Part of a small language model's weights.
Size: width 128, 2 heads of 64, vocabulary 4096, 4.82M parameters.
Training: 133M tokens, 8094 steps.
Each number is 128 + 24 x the weight over the matrix's rms, rounded and kept within 0 to 255. Layers, rows and columns count from 0.

# layer 15 MLP up, 512x128, rms 0.203, rows 172-177, columns 0-127
[[102  97 145 114 158 154 106 153 140 129 186 128 143 122 151 136 126 112 141 172 115  94 153 137 189 120 113 119 129 140 141 135 144 103 124 110 124 110 170 125 131 147  98 143 146  87 105 114  86  90 113 118 113 118  80 126 112 125  90 114 166 104 136  99 111 124 128 142 107 125  85  79 140 139  97 110 125  92 133 136 123 192 129 130 129 103 139  66 142 153 142 158 134 110  99 115 143 103 151 144 122 136 167 119 135 174 118 117 153 156 137 119 130 159 121 103 162 139 123 132 148 169 118 102 124 112 116 169]
 [164 153 135 166 129 110 170  93 101 103 145 144  89 129 115 134 120  96 131 142 160 105 123 128 134 134 173 150 111 136 135  93 134 150 107 104 133 164 116 142 135 125 125 111 140 141 133  96  95 163  82 144  89 150 124 127 105 131 140 101 193 154 112 123 117 158 109 125 165 116 140 133 191 144  92 176 108 140 132 179 125 103  94 141 124 144 125 115 117 130 104 124 193 120 103 122 108 146  97 135 149  91  90 112 103 106  93 129 146 148  97 133 111 150 136 144 129 137 126 125 134 180 124 109 150 116 116 120]
 [147 101 131 131 149 140 120 119 108 101  99 117 144 147 114  84 166 132 132 124 196 118 113 136 107 146 145 108  99 144 134 117 117 122 135 104 109 152 105 169 171 124 164 153 159 107 123 166 138 165 144  89 136 154 129 134 142 135 108 114  85 139 140 132  95 101 122 110 123 142 114 126 164 134 137  96 103 138 143 134 111 167 149  90 132 158  92 103 121 167 129 138 139 145 171 149  96 123 176 124 141 151 120 121 125 163 120  84 108 139 120 129 129 138 116 134 123 134 121  98 105 177 115 106  89 140 101  82]
 [165 130 130  91 110 132 100 138  84 147 134 128 142 133 118 135 112 175 140 143 132 132 124 141 142 112 122 128 109 150  89 151  63 134 144  96 102 116 140 159 135 118 125 121 154 143 122 133 172 133 169  99 138 146 154 108 108 121 117 149 105 177 112 157 130  71 106 130  90 117  84 139 135 122 131 111 155 128 111 119  91 148 134 132  88 166 129 106 110 137 116 110 143 130 113 139 104 163 143 138 117 135 103 111  77 156 132 107 133 175 129 147 123 168 154 126 109 136 109 183 147 176 114 120  89 125 143 151]
 [104 117 118  77 157  94 145 131 117 155 112 100  95 129 117 139 123 174 201  91 131 120 137 131 153 136 146 106 128 151 140 154 135 122 102 148 100 130 125 119 105  94 131  88 139  81 189 123 114  68 107 116 100 152 188  93  95 120 184 151 160 123 138 131 156 153 113 119 150 139 137 108 144 101 160 170 142 124 131 157 148 108 134 114 134 114 157 118 106  98 146 136 108 167 138 122 120 118  90 121 140 122 128 147 123 128 165 147 143 146 125 107  87 107 161  92 129 124 146 141 145  89 158 160  98 133 110 134]
 [130 144 130 156 110 135 110 115 104 127 113 101 142  97 100 115 147 182 142 130 139 157 135 147 175 144 133 154 142 126 126 149 139 112  72 158 131  88 113 129 148 137  97 106 136 106 135 103 130 145 131 127  93 118 131  98 129 138 145 131 114 136 143 154  70 159 123 171 129 164 142 182 132 106 107 143 131 135 165 153 132 119 134 132 137 104 104 122 126  85 137  85 110 132  80 128 122  78 135  98 107 157 141 134 129 108 157 124 125  88 128 137 128 135 141 166  79 197 143 149 142 129 127 110 103 142 140  66]]
# layer 15 MLP down (transposed), 512x128, rms 0.0516, rows 172-176, columns 0-127
[[152 105 111 110 154 145 106  92 112 131 139  84 147 137 134 100 110 159 135 113 122 151 119 131 102 105 111 151 151 145 172 115 105 147 117 192 124 137  88  91 147 142 168 124 148 133  93 140 118 184 131 126 145 159 131 141 125 143  91 120 111 185 125 126 127 135 129 129  97 118 138 129 116 139 144 126 133 119 111 119 126 108 111 165 122 108 117 164  80  98 152 112 128  97 138 126 132 109 140 127 152 134 110 119 130 135 164  95 124 112 135 111 142 129 143 130 101 142 154 113 139 119 137 116 130 139  87 125]
 [124 151 117 141 129 126 135 138 162 136 138 153  91 193 160 153 106 110 144 101 132 119 155 153 121 124 118 127 170 119 152 129 113 162 140 169 151  84 132 131 134 139  64 146 141 118  98 138 116 115 148  80 153 137 157 125 150 136 135 168 103 116 186 181 108  96 121 106 118 117 123 124 127 132 142  99 123  95 105 105 114 154  92 147 106  95 128 140 145 110 102 148 121 108 143  85 154 132 113 124 116 132 105 113 151 110 124 148 131 164 132  93 109 153 118 167 164 103 116 101 149 130  82 155 100 130 105 113]
 [142 167 141 108 148 113  91 102 139 121 122 126 121 154 155 166  93 115  90 105  52 136 106 137 160 117 119 112 123 154 129 142 121 141 129 151 134  92  94  90  36 140 109 182 144 141 145 168  94  87 152 118 110 120 151 121 126 131 102 103 131 141 136 131 148 156 147 145 153 111 128 123 123 158 105 145 163 119 126 128 129 142 127 147 129 116 144 114 110 139 117 137  94  73 105 105 181 141 140 132 108 133 132 153 117 111 130 159 122 118 150 116 161 140 110 112 157 100 154 162 138 100 107 129 118 172 137 145]
 [121 104 123 168 137 118 110 119 159 138  90 147  90 108  79 119 109 119 124 148 129  85 179 148 145 127 120 127 141 107 162  99 118 108 116 130 147 158 144 143 132 140 132 155 103 124 121 126 116  84 135 162 145  98 164 131 104 164  74 174 134 127 100 110 131 137  80 128 164 130 125 132 135 128 124 169 137 112 104 132 139  90 145 156 105 104 162 144  79 148 142 140 102 137 112 115 122 110 150 105 119  98 135 148  97 146 115 153 143 145 132 123 163 124 111 125 121 141 163 128 123 136 130 149 110 171 141 136]
 [179 147 142 141 113 101 158 120  92 115 121 147  98 124 104 142 175 123 132 150 136 112 128 108 149 107 152  90 148 110  77 148 102 152 132 107 121 121 101  84 116 134 151 168 111 122  90 150 164 138 135 161 120  96 113 111 176 145 114 141 108 132 120 144  93 121 157 111 125 121 138 124 129 168 121 121 127 181 111 101 130 133 111  71 170 116 149 136 130 127 113 165 130  96  78 142 145 146 102 185 137 167 125 156 111 128 114 136 129 154 107 151 123 124 105 123 115 127 111 143 129 165 111 119 108 117 145 131]]